{"norm_place": "pre", "positions": "rope", "bias": "none", "init": "uniform", "init_std_qkv": 0.0377, "init_std_up": 0.0377, "init_std_down": 0.00402, "optimizer": "muon", "beta1": 0.93, "decay_shape": "linear", "train_tokens": 347500000}
Each number is 128 + 32 x the weight over the matrix's rms, rounded and kept within 0 to 255. Layers, rows and columns count from 0. Numbers have three digits each.

# layer 4 MLP down, 128x512, rms 0.248, rows 0-99, columns 192-255
134143201138098148149095141114131127095061159179195057172128173087126187168100180095127136123144131141143138117133166196086144123169120089136123051122095119124136159094078082143093100141174126
100103147115148091133129165133107119130151153226144112135144092124118109140136109165135110142115106115124085159153110149137153064154205172158109177096142146199186147186078084147174052167139133
125111144191150139147141063140097153135171157085102102121154131074157144104149135110135124074128100066137121149126180159109107083166090116086127149131113105095086048118170090114125064154118125
122067107153164079122167132164122128141152156168130067160104136111177089105140118095185122141111151114171151116072163113078096116111169110125164117151172130097139097141135173148125091104144123
148155114128142116131168191094121174146154131113117081083120171167094147185119122134153101207164158194099126180077129155139074149096151163127116223128091124155156135190131105098146113180160131
117136141127197129159129167161163106111157126074135100152126100107143078149129126143144137131121122150102129173164081156150065143065120180113121224118160166203139109111149109163100118102113133
119068168189100139137145132120135121124120096172201131124177070104122166130122172131157163150178166113143195134086150187103131167121152096199122140115142157133120114150113113108089176169128125
138131081165138165121058093111145127066163116094128147132123100133154097101104145119095048122113086079165069170160132126106147107124064131086096148151127098108176126051077086153121117165065129
144110115151126139148154137156072081148043144140114205157119193077129144120132220132117109181103121075167131108117102105150126100131143158126161141093122122130102160120127153129091118097123124
179118088179169138106074137132149120118123144120137158131088119112186105136101135142125114149197139095122096079106088170112192121134070081139086139140126210141150099086116154180153156160146127
178073118149148122124135135114179144144137123075065088079132166098123187119135188137115178145117157096088132132110096143113178143017141122169153127101215170163077087109111110102110143091125133
121041100127114109154121162133162093163108139116123183119102152126118158140121129175183180150119157121137156126138138102126178146166171150158137167119148133148091131106108189150176171176159135
181162136044176144102067141104072125124109142107157147116158131174155098111143114067146150097158141091119156148104142171139159074101159187119127117118095156149145101118127176128140129167163130
145085143174159104088172126132103125116096120178135136062194123084130190124149185137143113089144113200140111152129152172090155063110082152114072149108100164118050169127168057137132165119135124
161134176186130136136139089130098164196129136050138121109180046098151120178121143163134146121103112121146110106167179140122089123166108116105104116134098102101139113073136160143121142106082117
108150124198101121137153122184090122100151152106149148142135132128127052153122108198130120129133101150122191133076172093111135162094114153130050162144114076078143185171151096177109094176092127
143139151072182128133138119136086102183159126024180161177116175101105154095164105230131067188139181119091146109129113143129111202136189163088136127091061089105051097130204142130134126105121131
164164166130162085141113144135097154139156100128122143111176103139077132136120179100143060167128166117147167164142127161142134120081077139149097163111141130132163080132185155141135103150173122
052091101114155126121105173126082104157133135157159159183123128155109144097130109158169153153145104148067147126160193154158152174096072166075102136129179129124168165127130063099166097099179134
112123183102145104127121182137165089141177123076081069170117140163170146121125123156128105097070135056153104183107141104118152066074142113165132132136156135140117124085056145150063177127076121
082151157172162099158133110117097147062154161156110190128098134141148132099138153118126103134144167118140196131125139070129132098053169094144185075122125139104141154113094162164121070112153123
168083103140152142098126107114131169134166126170171133106144148154152170152122159160107131175105179094105172150151146123127119173118144131132116187116165142143152126182104197147190099091140132
099185058177111127117155128174116115155143112049077086144101151135135118147130062138101167097074207172148131082123118038095119104087163119133097069138102156120136117123069183102162119061112125
113119144111089182108122121157098107133122133128176150116149088118108111202138088133105112078115157195151098109121138122056131163103117114094130128154140193126130117147148137172139124117106130
152068070115127151130128134125107170135151124132083102117059118028126147091130140158127137158145134124147152131084113182102159140132151132102122116183136159116080119108127148119158150145128129
120131138121097070130127050163158146145083160048092124145151117137130129151126089150171125147177168144145145140173129138079129133030183146170080091144131140142090152162064113124163145104146126
102051085107146159098168101156103123105134094117133176123151140142081164096130141092125138152147091112133120102147142170117114084175098150105171103117170142139160160100141085099091095185134128
125122125108165135140125116120159128170151107168136108095132171125151195143102120118138133161181106147147130119115132105089110103157104107153148125113058099112124122105140136135083125050102124
141102145139123165138134146147123122088109144105127165088102170120128131112118106115191191107071113145161032135173163153105146121085186171163071105153139109166100133156191100119141115110119126
103155158197158082120124080126126090132093107077130118129195138059137143086114151150135108161154095139148162080112089089067063123175096089164146074070078129118157113153123145148102138105104129
121140105095143100139164133139104104133144139112099120149062131110144154116118074160121142108141091129141133103125070132091136138136165070100116079170100089156124177144101099110127114116163132
112170102125101153100125164171147115056072095143106121121169140108113115144129140177180169105168126139153085121140164177138131158089116104115152182156126136173110145162182082130115100088107126
135110122149116126114120177117186116181139094229134173136095112143072104184163131139055101118136137141138155083171072173161091127116145118145135156131149105160160138126131156147166107122109126
198138111155121167168153138107149105168063135146073127111122117096108083102140095149065126128193164126105112137099174159082137084149135119108132110142123101098128152147117038118170130119077124
112115111091214177124166180134151084175111104135109130122136096114109143185095131122111115142098083126145124092119082096117127156107133087088117096166114134131099121117156121124095182173115124
136115114088155153126104156139135117137070099104201104153095154143114083101166120116155137126174064111095118131136101099186126062111123122129131066082139138129177142101155154089042112137068130
141170162146119186192149123093112118139160140130154135120092099138119118087123125103152151122134140089091136143114128141166133080079072157099088129151155116186119157087121143120102081138110134
142133111155167135161143085087081199118136111114153196127081151078154140134118106093162182124109116144117112127141127157108132159130175080143122124162140135086126140134139168123194158152154120
120136117141117117151081163126125151080134109150087143132126120108079163138118117121132111135150168143161151105117134112114148138125164060083148110068172157119078109138120152130188119128129130
130143130126120159120188158119072173165228135173097143126119125125092129145126169139134157050137141150146139192130170109168128110134110148178116131111086171099143193175181125139143165100122123
139116174120112113132098189135111101089130107095066098088124090155121140141131130116141174081139128104100123117145115157112141115059175153204183074122139099164104099100134151136186160112145131
122178171151122095137103121108079106147178112076070184153122135139088154117119129110145137119132178147162092100186147110148115139221144166154083147117094111167107107113162191136173166189155128
146088083081115163072166126107093112110139154121125158054137154063151084126105095139130158102123127112143138130109097150098134081095156163090146079135138143187117126135109160111173207144109137
116138109130094095126134111095111097075130110095167065120065121100138150117127121153121137090095111094062109179185131135064162244152110170091155121120090104153154178164087122141168149123105129
135084174120136114186212137118075150182155123088195169135158130154111179150106150119105197164124156130138101093104136193118142121131150190161120111122170099121106116148167140160150139134127128
095121110114146085137132138098120128181150108053141092154136166122061156182135151122129152154063109112118123100139114129074096101138163145128082110072122130137100105196147081115128142123148126
114123069109068052154120143150092122108135094108053185116115097130131073123091094130100094133129119115171155117117058107077114138138130133123063108148139149132126106126120108167144131123084136
093060126177151121112108072155105123136121117122117074113096131145169168093128098156155130096112128182098058110095113121088165049186130168179152143093139136192115122138108126101144188115146132
115190190121169122098086095128162167121165109113153092191133177134108106078144155117078096141138121111154069104105199159135158113081105158131138111154165108130063133111155124102122106092111124
109127078100141163133109090136118145165161118173097120110140126097137132094130150099087132071167156183141193057156084092092148121167121156091132146139181138135112098134137134128117143121114132
170117147150116132182154123100149119137135117107130087132159092136126113150139132108076184133126140106110143062140147148096082114016180155212109073129108160107109148150126135138079132078133136
114034127122056165075086108130076110182111113136094153078136168121137135156119146102015056159151145092144097064152166136181158052125084143148160128106151137115120115124097148099060081116121122
112143116092128168149163081123084160150124107158099095169107148126088121121140122113147150110090106177164086105080112141096101083145178091144108118163160080188168161178139156113109136137130127
127157176093118125130090163137113146141169142167122209162169157125116175117134165041146166136152118159143079149103135154156171163112163119142086086178120156136117157175150070138108167150175132
128110055058130168111187166165100116130169105194107138082110102141114169071121125149175137119106091186161105161147123147138147138107111133197179142068088246129037142158182088134144042107098133
117129157157126127110080222138145133117099106079153073110101149162147113150130083133121131175130107208165157133149179093145136120164158164143140139185102162137123155075103165102123088112106119
145086115095151136078148121115101160090144116164129183103181080124095124123126137173112139097165142145119095175111112163119100134160145164104116144093132143037123160117119087138126129127131126
148125104119132083116158166168089156126087144150142105131113137179108164065128117179116124131150133109175115092113153150165118144082169154069117108156077187150134148103162096133110148107127129
140114132128082079087109145084125148101153136155114108091136109129104147145125094138115109108140131151127167129153114166090092189141140117143135167145108082073151135112115066086147134125133124
158070097115165081182141157159161181128138152082124130131081126090111108140155089133145096146159141109160126133075117111134121144115112187136101112147083092164137185056137168145115084146122125
159118119135058164060124191145071097070154110104100107138158142146126107108094201097148125090115098104160132119091126129137114098114090135160134163130141109149217108164111110179059178178152130
083121146153149077070103103132121102106090127152101120101106122074122173116134137099126122119097113129107106119102143090110143155147121071046174147138111112074104119121050134073052132098136130
152121080193128108151095121114092129125200110061129124137166112164143133116104148114151159120118138150120104127104138172178123063092117118162103105115113083073169078147139130164140131118100130
110168171085156048146184088121125135137111106160153136155078149127150144150133145118172177149101119114088103189193152155122143159092140144090104191119097184176101092126150101140165131064165123
119123101112143153103103032129114109135077136117138147114069203155133110108135080109183126156077064084101126094138124133121081130078132120168119083123163074205120114106136058147081134158142123
095097098142133110057117121071092139096089136141102161139084181139127110124128162154177119154207153175151144163196112144106119094104167105158146111099126117060150131099110145110209177132097128
101141113138156111068149107088121140122098123132152115082174113134121129131150176154164137114105095145106139172077114114151102069167124087153087126135167177143174102161127130074096060155112126
151093098165101130111087119137128116139129156150111084078150116089171129169149104118091118133121128090080088149135140144120131131119177110122099142090083118136117144118143102132124093083142127
109151121075162129153158116090042142099138122178094092115081121115103126181134135119176141089109189152125208145153118140127115187157115104150136115115170128181132170163108134155155100132147136
091122142105081176159179132156098095127129162113106092163216187161167102098113056085167153101131115081120096114142134149178146163146154095131105132171114142149121090093160077132139110137162130
118132083109108151100177124188116136157104141206128145143132124113156136105165114075103148147173141095079111143114194147104080155174133162149121162126135128109114085147173093103081087133093128
158095235137095142141164171183144111113144124040210153090125142113149120082097161130132149141123186096114104158152075135122087121132158107116101143151167107064114095153096145132086096104173130
127117198132106112132107162107148112133133140157108133128168131123146131166112118163142161149117149123139153137148159156129096144115114126134110061106132152142180097096173216091171138087194130
110129152128149117068180081151139084119167131181169242139147170119121148132130196153153129073148134150095172145098174077185155130144112163128141138099130116130187142138136147132100118125148124
167168107098112179176105138146159182172111123215154158174145133125086163134114123184095137193129176140125118123101102161186146174194121105098103176116176096083108134133166130187135108203095126
133085177116098089095109130111140169102154130114135163140102124142118149193155136117137125107134179167157108156139147094095151174190145051130134136103138139147148100073101168125209145128078121
134118073123143158150126073104131109071167141106161155115152130087163125104139138075126141083118191154076148098163175147105080170110113101154126108125121133119107152199128116152122097141095129
103094124047149140091138123175104145108119135143168180111087178111160134160117143167127099178162138129148142051089107172164178150171117120120122137135134138118118160213133198096147071146145129
075149167125109070126149079110124140097145138104105087107191142145098194148112134120132135166152145085157087110130116125105094094023124069160149097115153158110100109109074117065117048108135127
114158155117132133200113169112173140128132149200123116137123121071147190109129135168158113168138061121104203086119115089111138130040132090135154103106131122133169101112117142160153058122135130
146127120111189145152175106122111096158158129104196112104121164123132107143152123107131118093064167173141098056148059190076151169160189136136104095175113107133135176133078064072166149069150122
080118142145194180120117134139135141144087135172171087163072072103162172139118107090166151128136077120109086125093092125204115124087156196146141098239104114087108126151149098154134153164100127
097133062099167146148136112118137117121126123113084140083147114108139128110113086177169158158087104129157133100128106167113113068090138133108147171168153158142120123118143174138124155157094132
147168136151103123169152159147076175112128127167132192094140144085127132074108139061123169088148121096127132195087162191134127066195120084150148122135183131157106116149108099145131191146114131
134108131155145175083120109087108115060072124154133104096160139108135123127129069120133151136149116170129134086130137118131160148187165147082116086169142081140127094094146117102125180125096124
124121119132088113173136162169131148170099118105106117160060113114105140116116068095117157094136142120089156075163174158158108183118102146177122180110151079151150138102098157124125101081169133
137156181112086157167096144135140159139145117131136169173125137147106098185136099209109148134164148172176119130144154097160103136159108106137141103122106126099164148135140107127085061156122131
122116135071090168090162132125148117121122107067140195097067184128145134172115105142124138152164093175123100153093141104124068110161154113130149130157093169123088127139142150113155094143107130
197094082116177108124117157154120117129139144083141167148144193067133097120115149041171140091112143115141134139182127120153139147137086088114103103125161099084140125070147058126119157133165128
104155132076121123112104097128177133116147102155043112117094140179112117134112197123146162173178119091155125100070102127060117136078100140141112147146170101143137118125117057132057124040127126
139093225151146118177158120162152164106144166137109108130153122137126117201132140131099133094147080085121150085146122097102120109194106091171111085170192118145100135114090160109111139104118136
079130088154109162129124138118190115094035153208077118139134141117136093120123083155095148121124057106106194158109133127136121099109098116099146106122103144169123119159101114128109064107177127
088147169167224096141098163089135165074099126095099154170125190147131060091130091155174119091121121126076172173095145088107102091061136149147138103113130131186151102149078144128149089113132133
165138050084141133135159141096089137138216125192139186103146115129148142172150165136102151122158140118155135123158185144095126123139127099112124052088122118093133112149109126137185193073079116
123168093079200182075118202130051156099137129085110112130147135137125121147133121077112132087151140135109204109147095126167087171110182153180133079108170094148133096134083066135081126101121129
144146124147109130092090153129155122135108100153113132162128118162137146137150124144140092165181148123117125145117091134137124140123120161161141135195093128110092112153191095108154098164131127
111153145185113074121109146112191144127047112219078090115163142128144079155135179117158166140151118064103122070145177196047135146106144136125130110124140116147132104144103183128166123144101120
134156103115124143105142060152122203114116126105128150024088096082179091155108125135081065088133115105188163092106200143122142119146074110103147132181156129056140136255099112083096176128108132
091183095117131153152118096093141066110047118200128192161133094070117113180140125102169063219129143129115124154105161174184108138112135145145086148102120057184116104111082108174191099097148126
118094132182112136153190126139215127153071129189182141123123124117094095149129089133144182171169115193147115151170142172124148131192063136168136161124092123152222118122160106171135187135077130